config.yaml
num_attention_heads: 12
num_key_value_heads: 12
vocab_size: 8192
norm_eps: 1e-06
tie_word_embeddings: true
parallel_block: false
init_std_qkv: 0.0236
optimizer: "soap_variant"
beta1: 0.95
beta2: 0.99
weight_decay: 0.0
warmup_steps: 200
schedule: "wsd"
Each number is 200 + 30 x the weight over its row's rms, rounded and kept within 0 to 999. Layers, rows and columns count from 0. The size before them is the row's rms in percent of the matrix's.

# layer 7 attention output (transposed), 384x192, rms 0.191, rows 206-228, columns 0-63
086,150,206,221,211,222,243,190,265,207,167,133,183,173,149,206,203,165,164,204,223,230,171,223,219,170,173,247,158,145,240,183,162,240,201,216,199,243,239,216,208,236,178,211,189,173,168,231,146,208,206,211,144,205,192,172,180,239,158,171,193,198,229,212,207
089,172,216,195,117,191,213,236,166,238,233,215,212,196,200,239,222,269,168,221,192,189,215,248,202,224,161,235,199,211,211,196,231,235,219,197,292,194,246,193,187,178,185,158,179,218,186,212,212,222,166,217,221,166,241,205,198,190,229,200,240,144,186,229,204
092,231,204,203,178,251,180,256,216,197,256,217,166,196,173,205,181,225,167,238,219,168,138,216,239,185,171,212,174,198,212,157,225,229,222,184,199,155,176,196,213,169,239,204,127,212,147,192,166,205,162,218,207,145,174,211,233,193,147,236,204,225,157,273,234
097,213,164,202,159,210,234,194,212,223,99,223,192,221,181,196,194,167,213,248,170,228,199,205,220,228,186,191,195,223,199,218,209,165,151,171,220,155,215,147,208,121,149,156,247,180,197,139,268,214,183,193,208,193,255,245,233,246,225,194,220,231,212,178,212
099,222,198,205,235,197,245,204,204,191,153,197,200,202,219,240,204,205,183,161,176,181,225,247,185,232,187,193,227,205,154,214,190,220,161,194,162,279,220,216,214,266,207,199,188,169,184,248,232,235,175,160,216,200,211,245,149,161,213,199,203,143,185,240,118
094,183,186,232,203,153,211,202,194,201,201,187,177,234,187,242,233,186,169,153,195,235,191,174,165,223,242,176,199,191,178,152,237,239,162,249,212,212,267,212,209,212,233,205,223,172,200,241,192,246,201,134,197,187,211,146,204,183,176,228,219,187,250,221,191
095,247,247,244,197,181,171,203,182,174,174,209,216,163,116,235,230,220,231,249,191,163,201,193,197,226,245,185,225,233,179,203,267,220,200,192,235,195,188,221,232,199,259,199,224,187,228,270,240,211,219,224,154,160,269,149,193,219,250,241,205,211,168,195,164
095,190,190,198,183,194,185,223,173,162,192,229,169,211,184,201,191,242,208,209,174,184,177,197,213,218,233,119,142,184,187,185,230,192,176,171,202,178,166,217,207,189,185,225,169,231,183,219,174,239,178,219,236,170,268,210,206,239,170,184,219,196,203,202,175
101,192,202,278,169,179,174,173,249,183,178,213,190,184,190,172,202,218,160,213,221,185,230,174,197,207,168,208,203,176,219,238,217,208,146,129,166,183,201,160,220,217,213,198,196,218,209,211,154,280,209,221,136,218,217,178,179,225,95,246,156,131,197,199,238
101,184,165,195,239,159,219,251,196,179,188,223,166,184,213,115,256,193,262,176,176,215,185,235,203,145,212,206,208,252,228,184,191,182,153,256,239,218,178,176,212,227,223,110,194,198,183,209,190,214,213,207,242,199,133,226,244,177,182,215,213,199,215,206,232
093,206,139,216,222,184,208,236,218,209,190,205,268,233,178,162,188,227,255,174,223,164,183,217,257,165,215,195,215,196,210,163,181,200,190,221,195,213,231,242,224,195,134,150,176,186,197,208,190,159,216,241,198,213,214,179,208,206,183,165,157,246,184,263,242
088,182,162,188,206,206,169,216,282,205,215,198,232,208,162,146,217,223,180,202,213,211,251,218,218,158,169,174,212,227,175,154,185,120,214,187,218,190,195,193,195,195,196,189,208,213,193,187,181,155,218,260,205,171,168,179,245,254,185,173,175,201,106,195,174
089,159,117,209,178,217,236,207,222,248,222,160,202,244,166,211,192,202,226,124,180,198,218,178,210,186,188,195,215,283,173,180,219,240,206,182,169,223,220,212,233,181,167,195,190,198,208,166,196,173,135,164,186,170,183,181,164,180,180,207,229,246,230,172,221
098,167,204,195,219,235,175,187,194,179,176,190,204,180,187,180,176,209,228,139,190,218,189,220,184,216,170,204,139,217,179,204,184,240,223,235,194,249,162,170,163,181,158,211,204,207,185,210,202,195,143,110,191,210,152,241,200,240,253,195,229,238,194,160,202
101,161,214,198,222,176,219,194,195,209,195,190,247,204,201,210,200,192,214,199,173,171,117,227,231,229,196,208,236,184,203,195,185,174,225,251,184,220,184,214,195,122,195,202,153,225,179,216,196,205,223,257,207,205,200,228,163,225,200,150,198,212,212,175,165
091,199,249,202,215,263,211,238,230,134,243,227,177,224,183,156,233,149,183,230,205,172,191,156,163,142,188,177,163,217,200,229,176,193,193,213,189,245,184,223,231,215,218,227,182,221,188,155,191,251,265,243,198,197,221,178,190,201,136,155,154,179,248,148,190
099,194,233,240,164,206,263,204,207,178,178,143,209,208,234,241,202,155,214,229,202,178,135,168,175,182,140,213,197,165,237,159,203,159,197,127,266,185,255,206,182,250,191,239,202,202,189,192,192,164,240,220,170,141,214,196,173,195,163,207,189,214,169,188,207
095,147,145,238,212,231,202,151,226,184,262,197,229,212,194,181,221,223,187,153,267,246,244,177,177,214,217,219,174,172,271,217,193,203,191,169,207,208,195,197,212,247,213,216,202,201,231,188,205,165,142,181,202,155,219,243,266,229,212,184,195,232,247,187,205
100,235,180,201,253,215,194,178,198,219,155,219,191,174,196,215,160,182,233,213,219,282,175,195,230,205,138,198,200,141,177,187,212,131,199,259,154,220,181,198,219,212,230,168,178,189,203,218,185,241,178,172,203,191,197,169,197,153,233,229,139,203,216,206,210
094,182,190,164,157,224,203,200,214,237,235,225,199,234,190,198,154,207,241,192,210,135,202,175,174,211,267,224,271,165,179,220,161,193,191,209,186,233,240,210,174,226,213,193,183,208,215,263,211,179,184,234,193,200,199,187,200,179,172,180,206,230,142,132,167
103,222,214,214,232,187,244,177,219,157,195,238,189,161,243,157,222,206,204,163,179,218,259,239,200,237,223,216,250,180,234,179,207,182,180,209,236,179,228,135,185,304,187,234,237,210,215,171,228,248,187,175,184,228,215,196,187,178,244,165,166,185,204,189,204
096,195,237,202,248,165,193,193,150,204,198,209,233,178,248,178,181,169,136,190,228,239,209,246,194,222,185,217,207,158,180,290,193,188,140,204,161,166,152,197,214,214,165,197,250,197,247,222,236,224,167,178,227,247,242,235,228,215,231,207,223,206,214,184,214
096,214,187,191,226,179,156,220,171,247,192,203,167,222,225,175,233,219,190,231,231,201,239,165,181,225,175,224,172,177,183,200,230,135,187,143,166,216,256,175,198,211,163,206,191,187,157,178,146,264,202,160,192,212,216,194,226,162,194,252,258,245,128,197,214
# layer 7 attention value, 384x192, rms 0.213, rows 207-228, columns 0-63
090,231,186,173,235,241,222,202,222,143,241,177,203,212,185,175,153,131,205,210,217,211,197,204,192,159,208,210,159,160,245,217,176,202,176,175,194,167,224,203,218,199,154,185,159,190,214,191,163,192,235,195,188,199,175,156,254,224,213,199,185,228,224,184,197
088,183,162,227,237,211,234,201,180,141,202,148,212,209,190,187,204,184,197,168,169,117,222,168,160,234,195,252,235,200,186,197,215,174,187,219,189,242,208,177,190,198,175,229,182,215,283,210,220,230,239,190,186,267,163,192,260,191,229,186,188,181,218,170,202
090,143,239,181,214,216,201,157,166,211,198,199,177,132,162,174,215,242,166,196,191,178,250,176,170,194,195,142,194,202,194,162,207,197,267,218,230,235,187,206,196,200,238,186,181,210,214,238,182,202,216,201,220,213,189,137,189,125,172,169,207,183,157,190,218
092,201,278,154,220,174,181,180,204,166,213,172,204,173,157,153,196,166,219,211,249,263,217,179,206,194,211,231,178,226,227,226,212,183,229,154,180,154,225,213,193,210,183,214,214,191,191,162,163,184,233,254,187,205,179,158,187,258,189,208,217,200,218,176,281
085,230,174,196,200,181,168,234,221,175,189,204,187,251,211,203,175,189,170,235,223,138,196,213,214,241,203,178,207,227,161,195,175,205,235,214,156,154,178,207,164,243,133,194,157,203,220,214,196,175,194,231,214,255,221,242,213,248,219,189,181,180,199,205,200
095,145,154,145,234,200,212,194,175,183,240,179,218,229,259,205,181,193,179,204,211,220,177,215,153,186,212,221,205,197,210,217,149,159,227,176,190,258,216,200,156,190,197,185,183,160,174,163,132,180,179,201,215,243,199,240,218,183,222,163,220,203,285,189,196
086,179,200,197,211,217,153,195,181,268,205,186,256,197,193,212,227,125,202,207,218,228,229,181,149,233,214,269,272,174,178,166,193,168,200,199,227,190,201,172,145,189,196,169,179,248,223,165,214,106,190,179,151,234,154,210,206,184,254,194,208,240,213,204,229
095,193,216,183,209,207,157,213,193,249,196,156,236,232,183,191,175,183,237,219,246,182,146,230,273,201,216,221,232,221,169,220,176,198,215,211,190,184,177,174,196,203,187,174,180,176,231,170,183,164,164,182,228,221,205,220,232,197,239,155,233,212,159,163,192
098,195,241,244,173,162,185,161,254,211,224,197,163,206,169,216,197,195,107,212,182,210,196,148,240,240,211,156,190,159,198,176,203,222,222,138,149,187,239,244,204,196,153,280,171,150,245,178,230,208,200,188,232,231,264,158,167,273,234,176,171,166,162,207,196
092,166,195,183,230,220,255,173,220,231,220,210,176,154,231,181,200,156,190,165,132,212,165,140,169,234,142,234,163,218,222,251,162,198,170,173,213,216,163,194,171,184,190,206,208,149,174,227,191,221,208,163,171,246,180,175,207,209,171,249,244,215,194,204,162
088,215,179,256,233,175,197,266,179,214,199,238,167,142,209,200,232,249,182,230,115,248,248,179,140,181,236,222,210,204,215,172,189,190,172,215,208,212,253,156,206,187,155,225,174,190,240,212,180,250,189,191,201,176,255,190,218,208,174,160,261,208,227,206,219
083,281,202,196,236,195,247,181,157,176,230,237,240,183,236,157,157,185,167,198,182,179,166,206,176,233,185,249,224,192,221,280,233,212,209,210,224,173,226,172,196,187,213,258,217,221,220,141,206,234,188,218,192,212,180,200,198,172,236,222,183,181,198,209,206
097,242,179,140,201,151,258,178,234,283,247,214,275,215,198,187,218,208,186,249,208,219,242,228,200,239,208,148,237,227,206,204,179,210,176,209,177,127,231,173,243,204,195,218,205,185,201,186,186,247,217,258,224,160,198,210,200,192,188,192,214,160,228,202,246
101,204,185,212,193,198,183,181,187,208,177,137,131,167,185,155,206,216,205,187,155,221,254,233,153,205,144,211,147,215,206,220,208,195,197,220,203,181,214,252,208,206,228,176,237,185,200,163,144,225,201,191,248,142,178,135,225,169,185,258,224,152,229,233,203
088,163,139,208,203,208,204,148,198,240,146,187,221,208,201,163,190,233,202,167,194,224,210,231,167,212,207,265,190,216,252,184,196,245,166,202,177,198,210,186,175,202,214,216,195,188,173,186,196,134,166,161,191,192,205,278,234,142,242,188,234,181,219,208,159
097,167,178,200,215,182,177,205,186,189,154,148,181,204,211,167,213,275,212,169,182,263,253,221,179,195,208,202,214,236,166,220,229,182,232,208,189,209,182,221,188,211,210,201,202,231,138,184,236,189,202,157,165,194,220,199,278,186,248,200,156,217,200,201,239
091,192,173,195,200,184,209,215,153,241,168,188,198,225,252,191,239,210,176,225,164,204,173,185,176,169,203,213,248,167,142,220,200,235,247,231,191,223,218,176,161,201,190,174,178,220,225,223,225,211,194,227,189,252,185,253,133,216,199,255,203,187,232,203,204
103,168,240,156,205,175,232,194,231,211,225,193,174,198,173,173,174,204,176,153,191,130,152,194,240,247,187,239,153,157,183,228,225,246,252,186,228,139,207,149,187,217,208,213,191,186,161,210,202,194,146,210,215,211,250,259,249,197,166,139,231,191,202,190,154
102,218,174,231,182,208,154,195,212,227,159,204,187,189,200,227,206,220,169,155,207,200,234,190,173,175,190,215,215,230,257,237,256,189,153,136,170,193,231,214,202,196,142,206,227,185,274,182,251,198,238,227,190,207,198,150,175,213,266,211,223,220,212,210,248
108,245,166,184,151,205,191,193,178,206,227,194,271,222,183,265,203,189,196,251,207,223,191,223,177,245,164,169,150,197,228,137,189,212,220,176,212,199,172,235,174,188,224,233,217,181,211,262,168,192,208,237,172,199,231,214,212,251,205,198,209,206,245,219,213
098,170,175,223,185,207,191,240,218,226,193,234,141,201,175,230,241,187,168,219,223,193,179,220,158,179,226,216,211,223,152,199,199,162,198,185,200,168,202,116,191,211,228,191,181,201,238,173,291,121,209,243,161,188,194,204,259,193,214,200,158,178,233,151,211
099,167,188,249,215,231,227,147,194,214,236,154,206,204,199,186,194,226,231,201,182,230,164,202,191,172,214,217,151,219,194,260,225,213,142,210,217,203,212,214,183,193,206,220,194,187,225,182,227,121,163,185,140,208,200,236,263,183,248,244,118,182,220,232,209
# layer 7 attention query, 384x192, rms 0.239, rows 224-255, columns 0-63
109,183,186,212,211,140,164,184,292,173,164,193,224,180,204,237,213,187,221,227,232,212,181,208,232,276,178,261,171,234,181,164,249,199,230,166,166,207,228,149,243,175,182,203,133,180,208,206,199,193,219,195,203,174,208,248,113,208,188,239,205,176,219,179,213
103,210,238,213,235,193,210,177,188,172,189,181,185,205,235,188,209,182,152,176,178,209,213,215,171,257,175,201,240,189,181,206,199,186,227,220,208,226,231,231,238,200,200,219,234,152,212,179,193,142,236,211,239,189,216,170,120,215,203,194,129,222,221,238,186
096,161,188,263,197,197,187,194,217,217,173,189,230,160,228,230,173,259,229,210,195,236,183,228,205,215,170,231,249,217,171,256,256,173,208,196,222,202,155,185,157,231,163,155,183,167,229,217,228,197,255,184,179,204,173,227,190,141,183,196,171,253,215,189,172
092,211,210,221,138,226,222,143,159,185,227,228,212,209,206,220,214,218,164,182,159,154,162,189,227,154,233,183,208,212,159,246,208,146,193,185,184,237,227,216,192,170,158,196,166,206,195,181,184,196,157,165,274,180,232,188,169,264,245,214,224,219,203,174,148
099,233,182,221,273,207,198,208,146,238,221,265,202,216,220,196,171,197,253,170,229,198,219,271,187,216,195,194,269,227,186,242,218,181,205,184,182,192,197,240,174,181,168,167,185,161,213,220,145,258,247,213,200,203,247,191,185,173,228,229,195,191,194,202,239
090,228,204,223,153,186,174,135,188,176,162,187,229,246,186,230,233,181,146,192,184,232,179,181,191,155,101,158,141,246,203,197,170,202,147,239,235,176,187,238,187,189,194,195,224,192,199,186,168,185,176,196,169,259,194,158,238,254,193,163,220,157,171,267,184
104,223,164,218,189,230,184,216,195,215,179,172,203,198,194,208,204,167,212,225,205,193,226,155,175,223,176,239,200,226,209,247,240,237,223,214,193,133,188,176,165,181,199,221,214,205,231,179,204,171,181,242,202,127,203,181,204,110,181,121,229,259,192,180,202
093,132,119,230,158,114,221,206,217,191,201,199,191,193,200,238,174,193,161,231,158,224,206,199,200,226,216,177,206,263,234,171,201,207,197,197,204,224,177,183,147,199,169,177,156,179,174,211,182,172,210,191,232,231,201,201,181,144,210,235,192,213,180,213,254
096,262,191,158,226,135,232,200,193,163,194,215,184,214,172,208,177,181,174,236,182,186,206,167,227,261,141,192,212,232,206,259,195,208,200,178,232,183,145,150,229,216,175,193,213,235,241,170,212,233,209,173,196,208,140,245,217,113,220,200,192,220,209,245,196
098,164,195,182,203,176,246,198,173,237,149,204,222,238,157,218,205,234,226,234,206,221,166,166,162,197,197,172,179,226,203,162,266,217,265,176,188,177,180,211,206,198,232,212,217,222,202,159,229,143,204,246,194,198,168,209,241,227,242,184,263,253,229,167,222
108,199,176,215,245,122,221,218,179,188,173,220,118,218,196,177,170,198,195,231,263,231,206,218,218,226,185,232,194,163,199,232,190,170,195,202,203,202,234,217,173,237,166,188,172,197,236,124,177,208,242,165,172,248,252,181,215,198,246,178,215,219,152,130,237
097,197,209,224,216,256,169,250,179,210,179,216,172,209,275,214,286,159,168,178,207,249,198,211,249,237,193,170,241,195,212,199,214,199,180,221,160,221,248,183,180,205,180,190,172,225,175,190,197,186,143,218,171,169,126,172,165,196,244,197,144,153,232,193,204
099,185,204,217,204,214,233,195,206,205,244,180,231,167,263,234,179,229,200,252,172,208,176,170,243,215,196,259,182,141,171,190,195,187,225,179,193,185,199,188,200,216,204,218,196,214,223,158,256,194,219,134,218,153,182,217,187,208,204,189,217,251,206,175,171
107,186,180,247,213,215,199,164,121,178,214,257,192,200,251,206,227,222,160,170,176,177,160,217,189,222,226,144,269,242,228,247,211,188,148,204,200,240,182,181,217,190,179,249,187,167,202,169,203,179,183,165,220,252,203,191,202,208,255,205,233,168,154,235,189
110,177,237,227,137,235,188,143,198,213,222,157,176,237,220,169,242,243,188,209,197,161,176,175,224,179,206,244,169,199,251,138,246,191,257,211,186,223,169,161,180,176,192,248,207,215,202,194,175,180,242,184,222,168,220,222,194,170,202,198,200,190,210,210,170
096,257,215,157,219,270,267,244,218,199,255,166,172,158,202,190,234,213,181,201,202,194,176,181,199,200,229,165,241,228,207,193,176,193,193,187,204,183,217,158,168,194,205,163,213,171,172,204,163,196,190,170,179,210,255,169,136,232,189,153,209,202,211,256,130
099,181,187,218,221,170,225,209,223,219,161,234,264,194,164,224,187,208,205,167,213,174,131,206,197,238,181,226,183,254,226,186,234,213,218,229,256,220,206,230,163,229,215,211,199,227,223,207,161,178,180,162,221,268,208,262,166,229,229,180,236,157,248,206,174
098,158,189,255,254,239,189,172,241,179,190,201,180,216,166,168,217,251,157,208,223,211,191,166,207,226,198,183,175,257,187,177,225,180,240,198,211,207,240,241,200,228,180,211,188,184,192,197,186,210,242,196,216,207,224,224,240,218,214,208,160,156,247,218,151
110,197,170,175,213,200,185,220,263,179,171,204,144,199,180,261,220,181,195,186,173,185,236,191,199,242,162,185,220,228,185,191,144,231,207,214,219,241,257,247,158,201,160,197,195,227,198,218,188,228,145,258,249,173,219,194,164,191,158,175,203,245,190,166,162
103,256,258,254,196,213,229,197,212,180,153,229,218,226,248,188,219,205,235,218,187,173,217,229,187,207,224,270,211,187,232,144,180,171,241,202,191,220,196,226,194,210,183,260,198,187,185,261,160,167,181,247,158,191,168,249,254,251,181,199,196,202,248,191,178
099,185,162,222,209,219,198,262,171,207,179,148,165,204,233,196,152,216,197,136,220,213,224,198,150,258,260,192,240,214,243,151,232,207,227,157,181,222,163,191,191,221,177,175,203,194,236,214,151,212,180,196,260,192,175,224,246,194,197,233,185,175,225,234,214
102,199,182,213,189,209,252,211,201,193,180,184,208,140,218,188,203,206,200,127,206,207,193,198,241,258,250,184,273,145,196,169,184,168,260,208,220,258,175,198,222,219,219,172,186,181,199,217,181,174,223,160,200,205,219,189,214,217,193,199,202,186,160,206,117
095,190,211,227,230,194,167,225,241,240,153,174,228,184,220,231,265,231,235,209,201,185,191,174,199,181,172,146,177,156,219,194,136,233,207,202,160,241,144,216,242,200,128,164,207,156,197,195,188,202,195,226,250,201,233,206,135,176,226,241,174,234,189,225,171
109,188,183,233,241,145,249,204,203,216,133,181,141,221,197,187,119,237,173,213,234,233,173,128,189,215,174,192,212,223,189,192,205,167,175,148,213,173,200,168,212,228,211,184,172,240,212,180,201,207,222,227,200,219,229,195,188,198,186,171,133,252,214,238,226
113,199,207,176,213,186,168,152,222,224,270,237,212,216,207,276,145,216,200,199,177,171,221,197,156,189,212,162,205,146,181,231,185,248,210,208,146,200,233,226,186,234,213,184,175,164,193,152,201,237,229,221,168,218,159,182,229,219,178,204,209,111,154,177,226
099,222,209,202,165,215,222,195,247,178,215,204,187,232,150,190,230,257,197,203,208,181,181,206,203,264,237,239,196,156,228,179,205,194,173,221,198,184,210,192,249,190,188,217,219,209,200,232,174,169,267,243,196,154,214,219,230,198,157,177,206,189,218,302,238
102,206,205,202,145,207,208,183,157,199,200,182,249,148,190,180,185,209,228,165,196,224,190,198,193,238,172,179,200,174,189,200,261,237,145,198,232,192,140,145,196,185,248,226,232,204,248,228,213,213,166,201,156,226,211,162,188,224,185,195,187,242,213,224,189
106,171,212,197,163,243,149,217,213,226,188,174,190,203,232,160,190,178,196,231,185,173,233,238,212,190,211,193,233,187,224,195,165,222,181,209,204,200,214,199,202,210,235,167,239,165,138,146,189,186,175,206,181,205,231,198,237,207,146,194,181,245,250,232,144
100,152,171,241,189,187,158,203,251,217,231,201,249,207,209,215,182,216,186,170,174,207,223,242,219,129,204,219,175,165,273,258,216,206,186,222,147,196,232,197,222,206,216,167,171,251,180,267,168,216,248,227,165,200,182,181,251,255,234,178,233,213,202,182,231
107,216,200,182,213,174,235,220,223,188,225,234,219,204,170,231,177,202,182,212,243,229,172,259,207,196,218,169,157,211,160,208,210,187,262,219,210,189,203,171,185,253,180,195,152,210,159,262,276,272,201,186,215,150,137,190,170,207,202,216,209,241,157,216,259
099,225,198,165,197,259,199,182,222,144,232,182,192,267,183,194,155,180,178,242,231,175,226,191,235,184,174,196,183,199,183,231,184,191,172,205,244,158,176,153,184,158,213,185,191,148,222,192,182,210,171,260,200,252,198,151,237,224,174,189,219,233,202,181,220
111,195,247,268,155,243,133,241,181,175,205,256,205,174,213,165,187,237,188,264,213,168,179,214,221,228,217,234,166,176,197,259,238,204,155,241,214,214,146,194,162,162,228,151,193,252,203,240,206,202,206,235,181,215,201,123,149,174,181,194,216,174,209,174,183
# layer 7 attention key, 384x192, rms 0.239, rows 224-255, columns 0-63
113,242,182,213,197,187,220,218,227,185,199,233,172,195,196,202,232,181,146,163,235,229,212,223,204,164,272,235,221,184,160,190,230,227,197,193,219,228,215,168,154,113,161,242,217,209,167,220,233,236,229,187,230,167,272,150,161,226,204,184,169,181,176,208,231
103,241,216,233,147,172,238,185,143,272,214,170,199,190,176,218,213,233,203,185,186,248,225,224,247,193,213,232,180,205,182,193,229,222,184,223,190,165,169,217,240,174,179,225,219,231,198,263,193,185,201,201,227,197,239,230,187,189,185,161,170,203,242,223,180
104,245,263,208,228,197,259,194,248,189,162,234,212,226,192,188,202,224,175,188,196,206,188,244,232,192,175,197,250,179,212,212,157,242,186,193,192,195,205,232,204,185,209,198,181,252,249,152,221,185,193,201,230,201,182,181,185,203,160,236,181,187,187,197,213
100,140,213,187,194,162,243,157,188,209,212,226,233,206,187,170,221,200,163,177,186,195,186,137,197,210,206,195,200,205,222,168,254,165,171,166,173,209,193,184,193,206,239,221,170,179,142,179,217,200,185,128,199,219,257,216,243,172,221,245,230,229,200,214,215
099,161,203,195,240,197,247,208,222,210,179,206,209,207,203,194,230,185,213,237,208,172,214,194,231,162,202,293,148,167,180,223,263,156,241,225,197,235,162,193,221,152,212,218,188,231,165,236,211,250,166,235,212,225,221,169,221,163,235,195,158,173,220,240,213
097,138,241,162,190,197,203,208,177,249,218,176,231,188,221,166,245,254,197,269,176,225,161,158,223,214,195,205,239,178,236,123,165,228,180,219,220,143,161,227,240,211,187,182,232,208,159,155,246,218,173,198,188,195,216,214,132,220,248,200,237,226,216,215,174
100,229,173,224,185,217,221,256,188,211,194,203,209,218,200,212,130,225,217,230,175,184,239,167,225,220,255,142,241,200,178,201,154,196,189,193,222,211,149,157,237,171,197,218,213,206,195,204,243,148,191,194,205,227,210,157,189,125,203,202,214,197,225,197,265
099,193,169,242,222,262,227,158,262,283,199,150,123,172,204,163,209,152,195,209,193,204,229,202,161,229,238,235,210,152,181,226,185,215,210,186,196,186,236,224,182,209,146,244,197,188,162,215,217,178,166,184,206,178,124,219,183,207,181,230,264,204,162,216,228
094,227,217,200,262,164,237,206,215,173,188,194,236,257,186,170,205,214,227,204,201,200,192,202,198,161,228,202,185,278,236,274,226,173,193,194,192,151,196,230,201,236,229,222,196,174,207,225,245,257,204,179,183,156,175,241,172,232,201,162,199,221,156,189,228
100,137,199,182,186,211,228,237,216,118,179,210,181,169,143,235,263,181,172,175,204,222,197,141,213,198,189,177,247,170,195,200,188,211,238,189,201,198,187,248,234,224,206,245,174,221,225,177,194,153,184,206,219,195,272,203,186,192,133,205,195,193,234,165,185
109,237,228,261,240,176,209,170,191,219,210,194,191,208,175,254,229,170,169,166,163,157,236,198,187,191,205,220,230,213,246,201,186,219,143,209,191,209,193,262,198,251,212,218,189,131,184,218,191,220,144,146,209,167,223,183,107,237,200,172,184,246,143,152,169
102,206,166,225,210,178,243,218,149,216,241,177,202,158,226,153,201,208,142,184,156,184,229,179,235,231,140,213,255,153,179,196,183,137,178,236,187,198,222,189,253,215,223,208,223,236,196,227,214,180,241,217,205,183,174,203,232,174,206,233,148,201,194,183,183
099,194,216,181,232,163,201,202,235,192,197,166,183,213,228,235,185,242,178,130,227,210,198,149,222,189,216,192,274,192,162,221,172,220,191,155,227,211,210,168,252,104,163,215,149,200,141,230,227,219,213,181,208,210,220,148,214,209,232,193,172,178,234,199,188
106,212,170,193,182,183,250,224,175,169,178,215,225,192,153,147,162,214,202,195,275,205,233,223,221,216,242,250,221,160,194,197,167,199,243,198,174,171,234,209,216,170,211,168,233,222,175,180,181,158,196,193,235,186,209,266,171,194,191,195,189,203,176,143,172
111,133,182,208,233,216,218,210,257,208,173,287,222,198,158,241,189,194,228,167,198,210,235,208,196,190,196,217,142,229,159,196,205,183,197,213,213,167,228,212,257,166,215,208,189,223,161,151,200,217,229,192,189,204,227,204,233,263,197,216,242,195,255,242,160
100,155,167,193,166,220,238,192,195,187,186,216,205,145,263,250,190,212,209,241,219,153,183,166,236,201,251,126,200,204,225,189,171,244,204,188,172,185,229,187,218,139,249,170,281,176,170,171,173,213,178,182,241,210,175,225,242,204,190,220,207,210,219,212,194
101,252,232,293,245,225,214,195,246,217,222,205,183,146,223,202,169,177,197,201,188,222,187,233,154,189,239,217,215,200,211,201,212,258,254,184,235,169,212,307,221,157,180,220,213,179,185,141,197,151,175,186,230,151,212,218,184,184,223,165,213,244,177,182,207
095,232,221,209,235,217,191,236,206,241,178,186,217,178,196,263,261,181,198,190,148,187,176,232,180,167,178,178,227,171,184,225,180,177,173,174,195,174,225,149,203,211,169,203,220,219,199,169,183,217,193,246,202,204,228,247,155,199,200,199,205,129,177,217,170
104,201,214,206,242,170,204,197,211,242,132,161,205,191,238,176,159,189,203,216,205,185,221,196,188,223,202,158,186,175,197,242,236,232,158,162,188,272,174,196,147,230,176,155,300,139,231,189,236,142,179,252,183,213,237,182,222,118,184,236,220,202,240,205,188
102,192,199,189,190,192,165,196,206,234,197,234,194,160,226,196,219,230,235,168,187,189,214,245,221,224,196,218,237,162,213,201,176,244,213,193,177,184,213,226,155,200,244,225,229,177,230,214,217,181,213,198,176,201,222,173,238,236,228,151,188,184,182,198,235
104,207,239,211,230,173,226,183,191,240,200,154,175,235,217,279,238,198,152,168,209,192,195,199,152,205,235,201,179,196,188,210,212,213,206,188,159,222,151,190,211,145,291,189,199,255,202,187,228,194,202,249,160,246,238,252,182,199,189,165,169,153,248,241,201
101,226,216,186,177,182,207,176,186,225,127,168,196,187,186,211,197,180,127,255,195,235,181,148,115,226,153,196,115,136,209,199,157,148,232,221,196,179,207,202,186,223,192,185,211,239,155,216,187,172,213,194,169,185,257,216,178,154,187,205,238,180,204,194,229
098,163,212,206,205,215,161,251,206,205,190,177,184,209,213,247,271,210,182,198,150,153,186,190,173,233,208,195,232,263,176,204,227,203,235,241,270,177,193,210,176,169,233,193,226,193,152,169,204,202,185,235,191,209,164,218,237,145,196,179,193,220,184,207,291
101,214,175,211,187,186,264,137,208,242,169,172,182,210,175,216,257,216,172,203,199,187,157,230,182,193,183,210,203,211,166,208,206,158,190,163,227,213,217,196,219,218,225,173,182,212,174,195,164,195,176,242,171,199,270,182,233,269,153,224,193,220,220,225,172
104,211,196,224,217,178,223,176,221,216,225,207,245,218,202,157,197,234,184,218,255,214,224,255,226,207,163,267,170,212,201,185,197,179,212,210,256,197,195,151,151,241,225,213,222,130,234,165,182,234,185,283,193,239,210,212,199,208,181,186,229,214,169,147,146
106,237,224,258,199,179,215,204,171,226,154,237,197,215,165,198,222,202,186,195,216,225,170,224,172,157,202,202,208,194,217,150,206,169,213,171,202,203,252,245,248,203,152,197,207,204,217,236,221,152,251,262,159,155,197,204,240,194,182,164,165,177,237,214,182
104,226,208,188,123,274,168,158,186,168,175,236,206,189,233,180,161,253,250,219,180,181,232,225,203,170,217,164,220,163,203,274,215,205,201,211,193,178,153,161,182,225,201,266,239,221,239,226,199,127,165,267,185,208,218,180,217,240,154,217,198,220,227,138,219
103,187,222,185,196,204,171,144,216,220,220,222,167,182,225,165,182,201,274,241,182,186,209,195,196,223,161,212,143,156,183,111,222,204,225,195,160,213,253,272,217,185,206,211,177,257,245,232,240,217,191,221,218,199,186,213,219,210,167,193,216,172,240,233,178
100,174,149,187,225,137,160,170,233,134,219,190,178,191,238,247,189,161,181,216,252,199,218,250,172,206,205,174,204,215,204,193,194,198,169,244,199,218,237,157,222,192,194,203,170,203,206,242,192,223,204,198,182,231,132,202,175,202,180,164,215,187,170,193,215
103,199,160,188,203,191,197,141,196,279,197,189,199,236,202,209,237,216,197,188,183,151,203,247,215,161,226,246,175,232,205,203,256,211,179,167,233,194,203,217,232,153,196,219,178,162,208,167,212,191,147,188,161,240,184,183,222,214,187,190,166,216,213,164,184
105,173,201,179,187,206,210,213,149,173,224,225,222,264,190,182,198,262,240,232,163,233,224,215,164,172,190,176,222,157,231,185,171,171,259,124,234,184,158,175,172,235,156,197,244,197,211,196,241,221,233,190,202,252,225,191,191,236,208,189,198,204,135,192,171
112,243,210,242,152,159,227,211,122,232,248,229,171,225,194,211,125,151,180,190,199,205,238,154,167,197,239,212,183,218,175,212,197,282,228,195,209,200,211,173,201,99,200,219,210,221,263,213,186,209,206,233,176,232,165,190,223,198,209,239,222,207,226,186,193